From a checkpoint of a small transformer trained on Wikipedia: width 256, 17.6M parameters.
Each number is 128 + 32 x the weight over its row's rms, rounded and kept within 0 to 255. Layers, rows and columns count from 0. The size above them is the row's rms in percent of the matrix's.

# layer 12 MLP up, 1024x256, rms 0.144, rows 604-656, columns 128-191
size [105  97 101  95  97  99 101  99  93  97 104 100 100 106 105 108  93  94  98 100 100  96 100  96 101  97 100  95 101 101 100  95  93  94  96 102  92  91  91  97 102 104  97 100  93  94  94 100  98  98 103 103  97]
[[124 137 152  83  91 107 138 192 155 110 151  37 166  95 118  84 175 104 141 139 141 186  57 145 137 149 131 153 108 117 153  84 103 141  86 123 125 127 140  89 112 127 107 135 128 147 168 165 115  93 151 154 155 137 159 187  86 138 114 151 100 169 109 110]
 [119 114 116 101 103 167 163 117 107 140 153 113  98 143 112 110 188 137 146 110  62 172 119 121 163 124 129 147  70 144  86 149 153 110 153 102 127 117 164 108 104  96 145  85 105 123 127 166 136 136  94 154 135 113 160 140 137 127 133  84 150 134 115  95]
 [127 162 108  75  84 125 122 221 135 152 107 139  95 137 157 126 130  92  95 122 133  91 193 120 145  90 129  87 133 142 156 127 173 140 154 167 107 146 109 104 112 126  83 143  67 148 108  90 147  87 148 148 161 151 189 135 136 134 166 122 183 140 137 108]
 [167 138 143  99  80 130 153  76 115 121 142 145  99 152 191 144 130  94 165 140 167  64 103 138 104 173 135 106 105 114 138 107 135 208 105 143 122 150 122 165 135 161 110 137 129 171 129 140  79 109 104  68 103  67 158 114 151 100  87 169 142  79 138 153]
 [137 108 195 114 115 132  78  93 182 142 132 146 128 143 145 136 160 127 176 100 145 153 132 103 131 107 118 182 130 174 123 127 107 124 137  93 121 182 105 121  92 156  69 162 133  83  82  70 113 103 140 115  79  98 139 171  97 154 109 172 126 163  75  92]
 [141  76 125 167 139 144 139 153 137 188 133 147 170 191  86 136 120 132 123 183 170 106 109 103  70 164 161 161  79 175 119 132  96 139 140 106  65  99  97 151 130 175 116 180 156 134  93 128  66 149 122  96  76  84 149  64  91 150 104 105 169 129 131 112]
 [192  81 129 138 149 120 137 140 136  91  80 135  89 149 167 149  81 117 144  91 160 155 150 158 155 118 150  95 119 127 143 156 148  80  82 187  89  86  85 117 158 143 133 162 163 150  85  42 191 121 117 128 116 115 114  95 164 127 120 154  87 169 107  84]
 [140 162 150 163  99  74 103 155 112 150 155 153 145 109 120 114 104 165  96  91 114 149 108 155 137 152 116 162 142 103 174 115 104 120  83 203  71 118  93 140 208 180 153 131 169  89  84 103  83 116 195 132 101 113 166  59 151  88  91 191 161  86 153 145]
 [125  77  64 147 161 109 128 104 110 206 123 168 189 104 135 100  90 115 116 118 105 103 158 124  91 153 140  99 145 165 134 102 137 134 143 160 152 125 117 158 157 127 121 111 132 139  99 112  89 170 121 139 103  93 191  93 146 194 145 176 143 186 161 111]
 [ 95 156 130 152 142 155 108 103 180 150 155 132 136 144 117 111 112 123 177 176 115 154 112 188 103 168 156 164 139 144 153 145 125  34 146  92 136  89 166  98 158 149  82 110 151  89  92 104 178 112  69  72 143  86  96 121 159 127  98 127 116 178 153 188]
 [148  92 101 141  78 181 158 193  64 131 159 180 124 103 146 115 151 105  93 139 143 120 124 101 125 130  67  93  99 116 118 154  80 110 133 127 175 148  63  90  88 120 162 153 143 153 113 167 150  88  95 128  77 172 142 117 169 113 150 142 129 106 167  82]
 [127 142  68 100 131 164 155  92 122 148  94 174 126 120 153 156 124 138  87 162 103 121 224 118 109 164  73 165 119  91 126 163 186  91 120 109 147 103 131 168 117 142 109 106 123 144 189 150  87 161 175 141 146  94 121 135 195 143 127 158 197 163 141 121]
 [ 55  93 155 139 137 186 105 140 103 166 106 134 192  84 145 101 125 135 129 117 122 135 150 151 138 136 124 119  69  96 156  81  87 152 140 144 125 154 109 103 129 187 151  82 166 140 132 123 161  90 184 101 141 121 101  97 151 124  54 109 122 107 137 123]
 [172 182 159 150 182 173 133 106  77 144 132 118 125 146 122 179 176 174 195  55 158 180 142 101 145 160 101 121 174  95 138 147 138  98 146 132 137 127  98 113 183 200 128 117 125  99 115 125  83 148 133 135 137 156 178 131 144 178 139 144 175 117 188 126]
 [104 167 165 125  54 183 118 169 109  78 153 153 125 114 150 116 130  98  82 163 106 171 162 141  91 134  78 134 153 125 115 146 210  86 144 197 170  94 111 125  81  91 136 143 145 129  88 143 134 146 173  65 163 115 150 165 146 123 108 175 140 121 116 116]
 [ 88 130 150  85 121 128 130 179 160 148 101 134  91 157  87  97 103 121 114 114 124  58 158 143 119 103 128 150 185  62 149 129 114 146 197 108 161 158 139 110 152 123 119 107 134 133 110 140 125 103 119  99 151 155  76 200 112 136  94 163  62  97 132  87]
 [ 39 152 155 127 136 153 122 120 131 160  84 176  95 124 125  97  92  89  97 179 110 126 174 163 139 125 132 164 115 155 210 133 167 169 107  65  82 113 131 161 163 139 103  85 124 100 186 115 171 153 120  87 145  99 107 145 162 136 127 111 117 144 100 148]
 [131 115 114 120 127 157  60 104 156  87 115 120 124 183  89 159 155  28  69 134 132 127 134 110 127 116 126  88 133 177 123 102  69 135  92 139 217 193 139 132 141 121 106  60 109 166 114 141  65 182 107 102  96 170 135 151 228 146 134 121 115  75 152 135]
 [126  99 153 153 150  67 146 131 133 109 128 116 138 124 138  74 132 128 128 111 162 116 108 106 114 161 172 161 162  74 140 141 125 131 145  56 112 152 161 121  97 182 118 152 148 151 130 129 107 143 198 137 120  66 114  69 161 133 187 168 131 137 158 123]
 [150  84 141 135 166 141  62  98  85 124  96 121 139 160 167  97 128 140 116 116 112 134  53  99  91 114  80 127 192 140 152 170 162 136 185  83 154 152 173 150 132 103  74 112 176  97 128 121 104 163 169 103   0 120 122 152  92 135 120 131 180 155 126 149]
 [166  97 124  85 101 121 154 133  64 141 114 106 124 149 108 103 116 163 167 164 109 186 134 119  63 103 124 154 134 126  64 138 180 125  53 157 139 178 163 158 201 116  89 179 103 130 194  98 134 187 130 154 134 130 184  89 102 112  64 153 108 175 169 172]
 [120 207 158 183 130 139 176 103 146 129 121 230 121 186 131 184  85 147  65  76 104 134 146 114 183  81 138 102 163 149 119 169 174 109 133 171 115 122 144 152 174 131 103 119 154 139 159 103 135  97 136 128 165 131 144 154 149  95 125 120 144 146 107 121]
 [ 99 150 104 176 143  94  92 169 125 137 166 140 166 149 120  64 104 163 150 108 112  96 158  98 111 108 155 177  66 179  69  81 140 105  63 175 134 136 110 128 105 100 154 109 187 167 168 130 185 100 114 126  73 163 151  90 106 168 108 150 154 125  78 110]
 [158 146 106 140 129 168 161 140 113 156 107  57  92 126 112 134 102  61 185 102 106 122 158 159 132 139 114 128 170  73  98 106  97 147 104 184 141 130 131 163 148 134 119 110  64 103 160 191 153 113 162 169 132  97  93 134 181 104 156 107 147 142 134  99]
 [149 182 107 140 175 108 101  99 142 185 100 137 139  59 139 148 174 115 179 145 156 105  78 130 192 129 166 121 156 118 144  78  90 119 149  93 151  48  95  62 114 160 134 143 138 150  93 155 130 116 106 222 127 106 120 124 127 144  93 108 197 141 116  64]
 [100 137 128  90 114 148 131  87 110 110   7 163 128 165 147 147 113 133 136 107  93 152 141 141 115  90 158  86 126 137  86 173 132  84 147 187  91 108 156  80 109 135 108 132 183 127 135 168 168 130 148 115  84 134 153 105 113 122 170  79  82 140 142 119]
 [188 136 137 128  92 225  69 121 120 161 157  81 163 138  79 107 107  80  68 112 183  99 118 105 157  94 150 127 109 100 114 106 114 106 166 147  93 124 163 172 102 130 106 134 110  69 113 216 178 161 173 135 160  95 115 129 182 131 131 105 112 134 137 164]
 [112  90 145  93 166 114 179 130 171 118 179 140 119 139 142 122 129 153 140 129 106 153  90 178 138 125 176 140 110 112 122 130 161 169 141 153 157 133 140 123 182 102 131 159 142 138 148 132 122 100  69  69 116  55 176  90 127 127  92 106  93 146 147 111]
 [159 125 138 143 137 149  97 186  99 161 114 147  86 113 211  97 141 119 176 152 142 155 131 109 118 121 121 129 192  85 137 138 137 126 163 150 151 140 171 130 111 104 190 105 149 119 138 115 161  97 145 151 153  77 134 129 151 126 141 118  79 104 104 124]
 [111 221 140 131 132 154  70 206 100 111 102 153 114 186  69 170  76 126 105 125  99 127 123 106 176 133 125 144 153 144 200 141  43 170 133 109 105 145 192 158 139  97 109 130 123 147 145 110 150 134  98  67 156 124 168 122 123 111 152 120 157 125  97 108]
 [122 130 118 173 114 148  85 143  96  85 105 102 126 156  94 126 105 161  79  99 186  81 173 108  87 164 121 137 163 130 150 120  89 174 114 134 220  56 129 128 161 114 167 137 144 106 145  93 122  90 151 137  95 117  90 102 111 168 185 153 152 146  99 150]
 [ 78 150 167  73  84 154 113 140 144 170 160 111 118  92 147 169  93  88 141  48 175 184  96 135  89 177 124 121 105 147 110 127  94 144 177  96  82 116 133  89 171 119  78  97 111 114 119 170 205 111 121 133 153 111 155 157 111 129 107 129 134  98 157 137]
 [134 101 149 144  80 117  59 145 130  59 123 124 133  60 109 107 147 138 153 129 134 144 120 100 161 132 126 158 130 112 126 169 106  75 161  42 127  85  77 166 130  90 162 156 105 128 178 136 179  88 139 117 148 124 176 146 115 169 113 125 152 123  97 167]
 [173  95 115 137 164 151 161 110 115 166 107 184 110 171  88 123 115  67 112 137  76  58 124 134 140 133 155 137 149 165 110 176 185 157 139 165 135 108  79 124  68 118  93 152 129 139 169 174  64 110 164 143 122 110 120 147 162 138  98 186  87 127  95 133]
 [132 109  72 174 188  86 100 124  89 143  91 139 143 152 127 133 142 141 215 141 112 141  87 121 125 121 121 132 100 126 120 125 143 130 117 170 185  99 124 167 110 150 147 125 144 107 161 107 144 126 130 124 154 177 172 174 190 133 168  88 107 121 105 120]
 [134 146 144 132  69 102 217 141 114 111 150 155 156 135 137 162 131 110 164 133 109 101 146 115 125 108 112 113 119 169 160 149 101 119 115 170 106 103  97 109 159 110 167  87 190 166 152 114 146 174 101 153 145 106 191 144 108 105  96 112 162  88  94 112]
 [168 134 148 156 155 138 123 130  85 144 124 147 134  82 158 147 118 164 113 133  85 143 107 137 190 164  81  97 123 151 123 201 119  84 169 208  84 161 165 161  56 152 106 122 198 154 145 145 161 143 184  85 153 133 165  99 155 118  66 136 166 160 134 119]
 [142 131 135 144 114 124 172 125 101 118  94 133  98 165 132 155  85 128  73 115 111 181  88 125  91 155 107 123 139 103 106 154  98  83 207 167  99 189 154  97 157 129 114 124 152 148 145 101 162 120 111 182 144 146  91  98 150 166 109 215 134 124 103 125]
 [134 137 115  61  80 157 130 200 141 167 135 144 122 144 109 115 130 132  96  92 117 121 108 102 118 140 121 120 107 111  83 160 170  80 137 195 129 160  81 171 128 136 166 147 121  97 133 178 171 167 145  98  95 150 120 126 136 154 200  51 114 169  82 127]
 [144 181  77  84 148 132 190  79 133 112 109 106 121  93 127 171 116 122 109 207 126 139 158 169 154 141 123  90  87 133 136 113 180 128 113 199 184 134  95 141 175 157  82 177 134 165 103 149 176 129 159  93  94 149 171 185 176 140  81 127 128 134 151 164]
 [133 143 153 111 143 143 153 133  69 173 144 193 190 150  92 115 105 107  99 115 103 156 182 156 162 156 127 145  90 106 170 121 118  79 171  96 139 154 125 134  86 108 158 207 105 136 146 117 159 111 120 149 139 158 152 160 140 140 112 185 101  93 152 126]
 [150 156 147  97 103  67 161 173 148 121  96 111 156 138 153 167 135 167 179 126 134 147  73 173 177 170 138 169  94 153  76 150  74  60  98 138 164  89 164 104 144 123 111 164  82 157 149 160 104  85 119 107 119 100 131 111 170  78 143 148 188  93 110 131]
 [116 106 149 169 138 168 134 136 144 143  78 143 115 125  64 165 191  29 122 189 110 149  98 118 170 136 179 140 138 122 112  85 152  79 128  48 132 152 114 116 116 122  85 120 120  93 135 129 171  89 114 132  94 112 138 112 143 193  83 116 156 128 126 117]
 [111 125 103 150 142  89  66 175 159 126 185 159 140  90 134 168 124 123 177 113 106  96 131 169 143  83 159 153 171  86  99 142 134  78 117 155 122 116  95 151 108  78 149  94 107 168 116  93 146  30 148 130  64 145 127 109 178 121  92 118 147 173 173 131]
 [147 170 126  97 159 129 105 121 135 122 109 116 139 139 183 124 118 110  92 133  94 188  74 135 200 137 148 118 127 212 135 155 139 118 109 125 172 116 138 197 145 136  91 122 146  66 129 150 103 129  97 148 118 142  85 162 138  91 151 123 145 102  94 115]
 [149 109 120  99 104 158  59 100 128 106 159 144  97  92 162 114 186 103 100 118 166 122 175  85  89 124 180  93 118 109 110 164  91 106 129  76 179 149 112 178 150  83  51 194 132 114 148 144 160 132 151 158 163  54 100 141  83 196 130  76 157 112 175 120]
 [136 119 173 163 141  74 206 140 121 100 120 133 157 168 127 136 156 119  85 173 144 185  91 127  86 155 115 113 143 134 169 117 212 109 151  81 107 151 116  95 178 100  77 154 122 147 122 152 105 117 138 134 129 139 146  66  94 110 118 126 119 140 193 172]
 [151  84 229 139 122 165 130 146 137 105 141 136 160 139 109 140 185 107  97 132 116  88 145 130  75 140  89 148 109 144  56  68 124 155 108 107 140  88  91  97  94 112 150 149  87 168 135 167 144 110 109  87 115 159 106 136 161 118 145 146 182  92 106  78]
 [187 149 156 145 167 149 159 147 105  93 112 109 117 112  69 120  85  89 148  57 180 210 119 138  81  78 162  92 136 117  81  83 127  97 192 142 159 141 162 167 166 125 136 133 123 125 209  58 147 134 110 152 166 170 149 125 127 129 156  84 154  71  99  99]
 [157 155 152 165 113 186  91 106 184 132 112 139 131  65 107 121 181 174 157 158 119 152 129 139 111 160 158 123 141 115  82  88  59 140  82 129  94  98 143  88 181 126  84 127  94 161 147 152 128 104 111  95 133 155 136 140 130 137 103 143 161 165 143 110]
 [ 88 134 157 137 155 133  71 135 134  53 112  89 150  74  79 129 113 136 116 129 182 169 196 106  67  89  93 118 151 163 136 122  56 103 145 182 117 136 137 202 116  88 112 115 205 174 130 125 173 176 164  97 123 122 176 106 142  95  80 140 174 126 120 127]
 [111 167 171 138 124 146 134 129 125 153  93  61 144 126 129 129 140 132  76 105  79  95 164 171 131 147 145  40  83 134  99 124 145 151  92 103 158 146 155 133 180 155 152 139 158 123 183 179 150  99 111 140  88 115 193 127 183 129 130 176 153 130 161 106]
 [134 125 118  86 144 171 113 115 169 163 160 102 154  72 143 179 103 108  78 153 117  90 111 122 101 158 138 173 136 105 126 123  79 166 110 207 133  76 134 104 133 128 118 140 116 126 119 126 162 152 195 145  98  98 109 172  56  79 180 130 120 112 119 115]]
# layer 12 MLP down (transposed), 1024x256, rms 0.141, rows 604-655, columns 128-191
size [ 98  97 102  96  99  98 102  88  92  98 101 114 104 101 105 106  96  94 101  98  95  92 111  91 104  98  96 100 101  98  95  96  94  90  92  97  95  94  93  92 106 103  99 100  86  94  92  99 102 101 104  92]
[[187 169 115 118 137 101 148  82 135 122 145 153 146 150 182 159 183 180 144 148 117 165  75 173 136 137 142 158 130 125 144 144 131  95 101 111 107  99 125 151 149 141 195 155 196 193 165 105 148 105  42 125  78 160 137 162 182  64 158 154  95 168  80 144]
 [143 134 121  81 127  96 117 130 184  79  87 133 116 118 112 175 140 112 167 116 165 121 143 145 178  77 122 132 143 135 192 105 178  62  87 126 165  90 131 138 143 153  99  84 115 158  85 128 116 104 107 135  92 154 152  97 129 197 205 118 151 176 122 114]
 [ 73 100 125 190  80 120 108 159 110  87 111 214 139 114 108 186  92 111 106  91  98 136 101 139 135 103  91 157 175 151 142 109 144 138  98 100 127 130 155 121 101 133 192 137  91 124  93 149 112  96  73  70 160 143 130 147 154  83 110 188 164 107 157 135]
 [ 95 108 107 156 209 130 146 138 105 120 160 107 160 157 139 127  87  98 152  84 140 125 142 126 105 118 171  86  75 176 123 149 108  52 129 143 155  83 179 155 119 146 100 129 147  95  64 150 176 110 150 110 133 130 101 145 117  76 157 162  97 159 151  75]
 [ 86 117 118 120  69 127 102 128 137 113 173 165 132  94 115 170 118 100  72 166 115 134 148 169  75 135 138 116 106 102  67 132 151 123 170 179  83 131 173 131 116 123 166 110 125 114 255 194 135 132  82 124 140  85 115 142 136 116  78 154 135 105 193 127]
 [ 78 145 145  99 122 152 166 126 156  71 125 121 106 147 190 110 181 125 128 129 123 172 169 156 220  89  96 131 172  87 155 137 137  81 111 139 135 153  78 134 157 187 209  98 170 125 115 103 159  74 111 176 146 143 127 149 182 112 157 199 102 118 125 101]
 [113 111 172 103 126 133 192  56 142 117 182 156 126  85 136 134 183 135 102 133 103 156 157 166  91 109 132 199 115  69 141 138 125  88  96  81 112 147 112  89 169 114 145 128  68 106 138 173 121 149 172 199 113  87 109 153 139  87 130 156 152 166  92 143]
 [105 117  70 118 105 136 134 140 112  70  60 132  85 164 177 158 128 112 150 183 154 107 163 114 175 212 114  40 142 146 135 168 136 156 136 127 175  75  73 170 124 101 128 153 136 172 156 159 117  52  89 195 182 172 103 175  99 106 167  99 128 176 124  88]
 [123 158 228 143 102 172 101 155 120 108 106 137  76 142  86  92 143  99 122 170 116 121 155  94 124 105 106 160  71  87 127 113  79 147 138  99 134 148 113 133 119 142 154 136  97 138 120 112 152  87 141 110 202 139  71  72 128  92 121 112 128 135  94 146]
 [ 89  94  78 120 163  68 107 178 142 153 113 143 146 136 112 165 118 133 121  97 132 108 165  82 106 110  99 117 166 164 144 106 155  99 160  98  88 156 140 114 186  71 108  92 155 100 148 155  80 112 135 150 207  95 182 101 128 179 146  82 175 178 152 135]
 [114 146 145 194 135 126 121 130 125 131 134  90 141  80 107  72 184 142 135 133 110 146 101 101 181 174 114 113 155 115 150 148 114 163 117 130 130 136 143 153 153 129 140  88 137 155  79  70 123  94  85 206 145 130 112 120 118 129  83 107 138  86 130 212]
 [ 85 122  60 132 119 155 122  99 131 139 134  86 102 116 128 152 129 128  83 123 134  68 150 119 132 157 144  86 157 125 135 113 154 162 130  66 119 140 126 155  91 130 130 138 179  99 173 131 140 188 103  96 114 127 136 185 136 100 155 135 199  98 151  91]
 [155 142  36 123 138 121 142 101 139 158 118 114 165  82  93 100 103 140 221  94  62  70 122 165  80 137 165 116 187 144 158 153  85 141 147 159  63 120  98 158  81 152 101  94  80  97 190 110 110 117 151 138 141 151 140 100 113 148 128 185 178 124 152 124]
 [ 67 146 112  68 112  73 107 106  97 175 118 135 152 107 109  74 133 125 175 150 189 158 143  90  93 159 152 201 168 164 152  98 120 136 155 118 106 110 108 156  75  96 117 144 157 122 159 167 185 129 135 162 100  66  95 123 175 190 126  87  95 137 107 182]
 [146 136 177 108 119 135 103 161 126  60 108 123 120 122 112 126  80 130 114 167 139 135 106 165 115 121 121  90 140  83  96 190 145  38 143  64 112  52 144  61 126 191  97 120 112 118 182  83  99 157 171  88 131 132 122 128  91 148 140 178 118 102 144 153]
 [ 92 156 162  58 126 104 128 120 132 166 179 165 126 130 103 155 102  82 131 185 115 131 121 106 123 142 110 162 169 142 142 164  80 175 143 133 168  88 124 118 134 116  59  58 136 132 158 110 148 151 170  74 144 104 156 137 125 109 188 207 113 163 170 147]
 [133  76 104 142 107  88 122 152 110 146 144  99 107 130  99 110  74 160  68 167  98 120 120  94 128 183 191  86 167 121  58  91  99  83 157 192 179 150 108 178 114 127 101 120 168 139  74 139  76 188 185 137  97 123  98 107 112 128 163 121  92 119 173 124]
 [ 82 122 152 140  88 129 155  93 131 150 133 187 133  81 198  95 115 171 181 110 149 106 118  99 102 162 163 168 109  77  90 131 172 146 223  80 101  85 127 105  95 146 137 115 163 117 143 154 131 144 142 174 161 102  94  95  93 153 143 140  93 157 135 122]
 [107 100 149 169 187 144 176 103 126 133 138 104 115 156 138  86 193 170 202 134 124 106 151 137 136 131 134 122 113 125  76 187 146 143 137  83 154 134  76 133 118  90 166 196 138 148 129 167 119 130  83 124 107 142  78 155  86  33 136 121  69 118 137 100]
 [137 124  80  74  82 123 157 176 130 135 122 133 131  95 115 137 138  82 158 166 153 122 151 131  97  94 127 126  68  99 113  14  71 146 149 141 150  95 114 111 105 136 143 138 113 172 161  68 105  90 128 177 143 145 108 156 109 170 169  52 103 126 119 150]
 [161 125 119 102 147 151 168 150 157 101 186 115 112 124  87 178 137 203  94 152  56 155 100 156  93  75 123 111 135 106 102 138 185 163 135 110 184 149  48 172 131 108 152  28 120 144 121 115 144 119 122 163  89 125  68  95  88 146 178 153 123  94 164  96]
 [141 157 157 159 116 166  96 147  99 141 167 109 116 136 153 101 156  78 125  92 123  91 135 140  91 113 161  95 163 162 162 165 136 121 141 198  90 117  90 170  98  51 100 148 132 102 130 108  98  86 110 163 103 172 112 153 166  49 128 133 113 104  31 106]
 [115 151 124 142 125  82 139 114 140 121 105 154 164 165 153  93 124 178 120 137 132 121 139 106 173 127 164 115 121 127 130 135 145  92 157 117 130 157 115  76 135 153 113 142 188 105  76 106 151 155 144 156  88 174 119  68 148 133  90 152 108  88 154  74]
 [ 73 113  80 120  91  77 140 162 172 177 138  82  59 116 129 169 163 160 100 116 136 142 142 187 104 158 123 146 160 132 101 156 129 109 101 143  86 141  82 146 141 163 113  88 112 198 140 131 130 108 171 160 180  78 127 105 148  98 157 147 188  95 135 108]
 [100 127 106  64 143 104 116 155 121  56  69 113  89  98 157 137  93  80 146 107 163 141 141 185 132 120 125 124 168 107 117 211 129 118 125 190  99  95  90 139 154 118 114 117 156 165  99 163 116  66 118 135 184 134 133 156 113 126 137  91 116 123 104 136]
 [158 104 137 107 188 205  98  80 150 121 155 146 103 116 105 129 114 137 140 141  92 141 176 105  81 142 112 141 116 148 144 157 130 126 121 100 150 101 136  80 146 135  77 106 124  66 117 109 142  41 147 159 100 150  87 157  78 123 101 175  99 106 128 134]
 [137 124 171  95 157  65 174 131  90 176  70  92 157 142 160 156 135 131 113 177  93 171 133 150 117 169 126 112 118 120  98 158 181 144 159 149 155 140 125 163 144 196  98 133 140 186 191  95 149 109 114 120 131 147  83 192 116 133  64 193 163 134 172 116]
 [102 147  90  95  66 144 103 121 145 152  82 130 144  96 145 156 163 155  92 107 138 123 101 141  95  83  77  77 142 164 170 105 141 149 120 119 104 170 149 137 109 126  99 121  84 161 139 154 154  56  93  65 145 131 113 112 112 167 154  82 118 136 108 139]
 [ 81 136 170 126 154 163 128  56  60 129  64  71 146 147 137 153 157 110  86 129 119 136 137 146 130  86 137 142 162  72 108 147  73 111 148 131 171  86 176 177 124 141 124 147 164 115 159 108 159 106 139  96 119  94 147 152 174  86 101 149 147 117 108 159]
 [ 56 119 194 142  95  97 112  60 137  60 131 100  87  56 159 124 199 139 141 151 151  84  69 163  63 131 205 176  84 131 182 164 103 145 121 113 137  87 149  83 212 157  97 142 105  87 162  71 150 139  68  84 199 171 107  76 124 162 138 157 147 221 123 101]
 [123  83  97  97  95 125 112  68 142 108  80 121 167 106 107 126 183 114 144 160 154 141  79 113 161 164  89  49 140 152 143  80  94 121 127 112  98 112 128 126 116 131 142 116 148 135 143 176 122 114  66 139 152 171 109 105 134 150 173  72  96 105 135 122]
 [197 162 118 108 141 149  82 111 172 168 162 132  95  86 157 131 150 108 126 111  61 100 116 135  71 143 144 163  62  92 168 170 147 194 102  98 139 162 135 112 102 132 164 136 178 101 144 106 149  71 152 121 180 122 136  81 111 132 156 176 115  97 136 134]
 [200 166 127 133 139 157 141  97 119 132 112  76 121 157 109 117  92 144 105 159 127 110 125 137 111 150 163 122 160 112 131  92 115  55 155 142  65  75 126 182 174 192  76  95 148 114 109 153 201 111  97 125 132 114  75 142 160 155 140 180  79 134 151  78]
 [ 95  90 158 119 115 163 134 124 195 113 130 109 129 128 166 119 144 185 134 156 200 128  53 163  84 147  74 100 130 161 169 155 170  96 138  95 106 144  85 139 188 157 173  80 136 174 126 138  79 122  97 150  60  98 162 121 124  79  94  99 146 146 134  90]
 [110 129 106 149 108 118 168 129  90 133 127 109 144  58 117 125 148 181  93 136  86  70 135  84  83 111 165 128 150 147 147  97 121 110 129 121  75 154  72 127 164 185 113 129  60 165 152 120 131 100 151 165 174 132 159 130 173 102  94 119 191 165 142 151]
 [ 89 180 120 147 136  83 140  94 154 145 139  80 115 126 155  98 102 150 115 117 143 103 170 183 125 142 143  79  83 127 136 152 110 134 147 101 133 147 210 160 146 176 120 107  98 123 125 108 135 129 124 123 169 119 133 148 193 144 102 131 109 104  74 106]
 [ 94 143 130 124 182 131 116 113 179 126 147 111 124 182 120 122 141  93 119 134 155 143 130  90  68 102 141 159 177 137 181 135 144 155 149  70 190 170 107  96 212  74 172 110  99 108  95 139  59 136  80  89 154 138 130 132  73  80 189 210  63 128  92 136]
 [123 138 150  98 111  89 100 171 112  95 159  49 131  94 206  94 192  82 149 160 196 118 130 113 134  96 107 102 100  93 162 121 114 134  69 127 121 147 124 109 134 122 102 158 166 167 102 119 128 119 146 156 175 108 155 155 191  68  94  92 186 157 150 140]
 [119 144 117 143 160 108  66  69  99 105 127  77 105 129 142 174 112 105 130 139 139 135 111 174 129 167 132 111  97 127 146 122 125 127 153 106 152  83 196  78 114 157  21 182 149 121 109  64  88 116 114 157 103 167  54 151 142 165 130 130 137  86 120 104]
 [111 175 183 145 169 103 153 156 151 157 154 129 125 167 127 128  97 168 150  50 112 136  83 169 124 118 164 116  82 153  19 205 146 132 118 144 116 128  99 118  87 103 179 138  70 115 124 164 109 104  68 101   9 111 109 112 147 151 124 121 145 126  91 132]
 [175 106 203  74  76 135 181 141 127 121 182  97 152 169 100  91 133 147 118  94 114 134  80  96 113 137 127 108 129 123 130 138 142 134 138 114 114 116 103 188 180  89 141 117 122 136 170 138 176  86 158 101 106 115 134 120 153 192 158 137 112  77 107 150]
 [ 84 117  80 162 180 172 105  84 186 154 143 112 153 102  99  98 136 149  53 119  71 145 145  85  95 105  97  80 144 107 136 102 179 123 110 124  96  98 148  65  68 171 125 131 135 133 116 175 128  95 177 154  68 169 147 133 139 151 135 125 170  91 145 122]
 [112  93 122 142 144 111 142 181 105 134 100 137 156  92 146 113 132 141  86 103 173 132 201 138 113 112 144 126 184 127 113  84 103 133 144 158 131 124  62  73 116  94 116 108 114 113  99 104 123  42 116 188  39 159 131 119  53  86 101  73 106  91 166 134]
 [198 150 116 142 182  93 151 143  86 146 115 102 126 170  91 125 122 157 112  94  84 149  86 175  92 127 155 126 115 164 173 152 119 105  69 149  83 169 137 103 130 155 156 135  92 146 151 142 157  81 116  54  44 146 148 123  78 142  70 163 109 139 151  99]
 [ 52 112 112 130 128 137 153 187  91 142  95 129 115 116 165 116 146 126  95  97 102 147 126  71  93 175 150 154 138 116 111 143 124 164 184 172 100 184 164 160 133 133 146 161 166 164 176 135 162 155 146 154 147  73 175 127 100 127 115 157 133  68  86 166]
 [139 103 159 179 141  88 131 147 226 111 109 121 175 133 119 143 128 132 130 130 100 187 130 188 101 131  72 136 135 132 170  86 150 151 130 115  77  96  72 162  88 117 150  98 147 159 128 130  87 142 149  83  90 125 109 101 146 130 150 127 137 111 120 169]
 [132 151 114 137 110 171 122 102 113 112 115 114  80 134  97 171 170  89 166 128  99 130 151 150 167 109 124 172 112 128  68 158  78 180 211  81 151 151 153 150  95 174 182 108 122 109 132 132 104  84 101 128 109  97  72 117 149 168 117  96 127 167 137 108]
 [146 149  63 120 144 131  94 123 152  97 145 138 131 115 180 146 124 175 159 120 135  88 179 111 108 112 157  94 176 140 139  97 166 126 118 119 110 126  87 150 185  37 128 110 154 125 110  66 186 138 135 129 180 108 156 135  76  69 129 119 142  97 147 156]
 [146 104 117 147 110 190  49 120 155 164 139 121 150 150 109 109  91 109 150 142 108 121 133 119 137 117 120 154 158 129 120 117 179 143 120 133 186  16 128 140 173 126 155  73 122 136  85 165 143  46 112 134  91 130  70  71 159 148 106 125 150 145 101 182]
 [131 144 124 174 159 126 125 141  98 157 146 124  99 195  61  84 132  80 120 104 142 103 132 138 146 136 152 165 151  91 142 134 128  67 115 125  89 171 139 134 103 127  83 141 170 117 102 101 102 114 147 140 106  89 150  55 158  70 152 190 134 134 106 146]
 [ 97  92  99 139 139 125  94 161 191 107 129 102 108 139 179 142 135 140 118 131 113 129 193 198  78 107  55  78  54 159 111 137 164 102 146 103 129 143 137 169 172 118 179  33  91 157 153 192  36 179 130 100  94 113 109 141 104 134 147 183 117 133  97 111]
 [135  95 141 197 140 148 113 149 108 161 137  61 118  94  87 167 102 164 154 109 136  73  98 165 127 121  97 136  88 106 126  95 136 166  47 127 107 114 170 137  99 106 134 173 101 132 103 145 124  91 119 124 103 177 192 156  95 168 120 167 132 124  75 142]]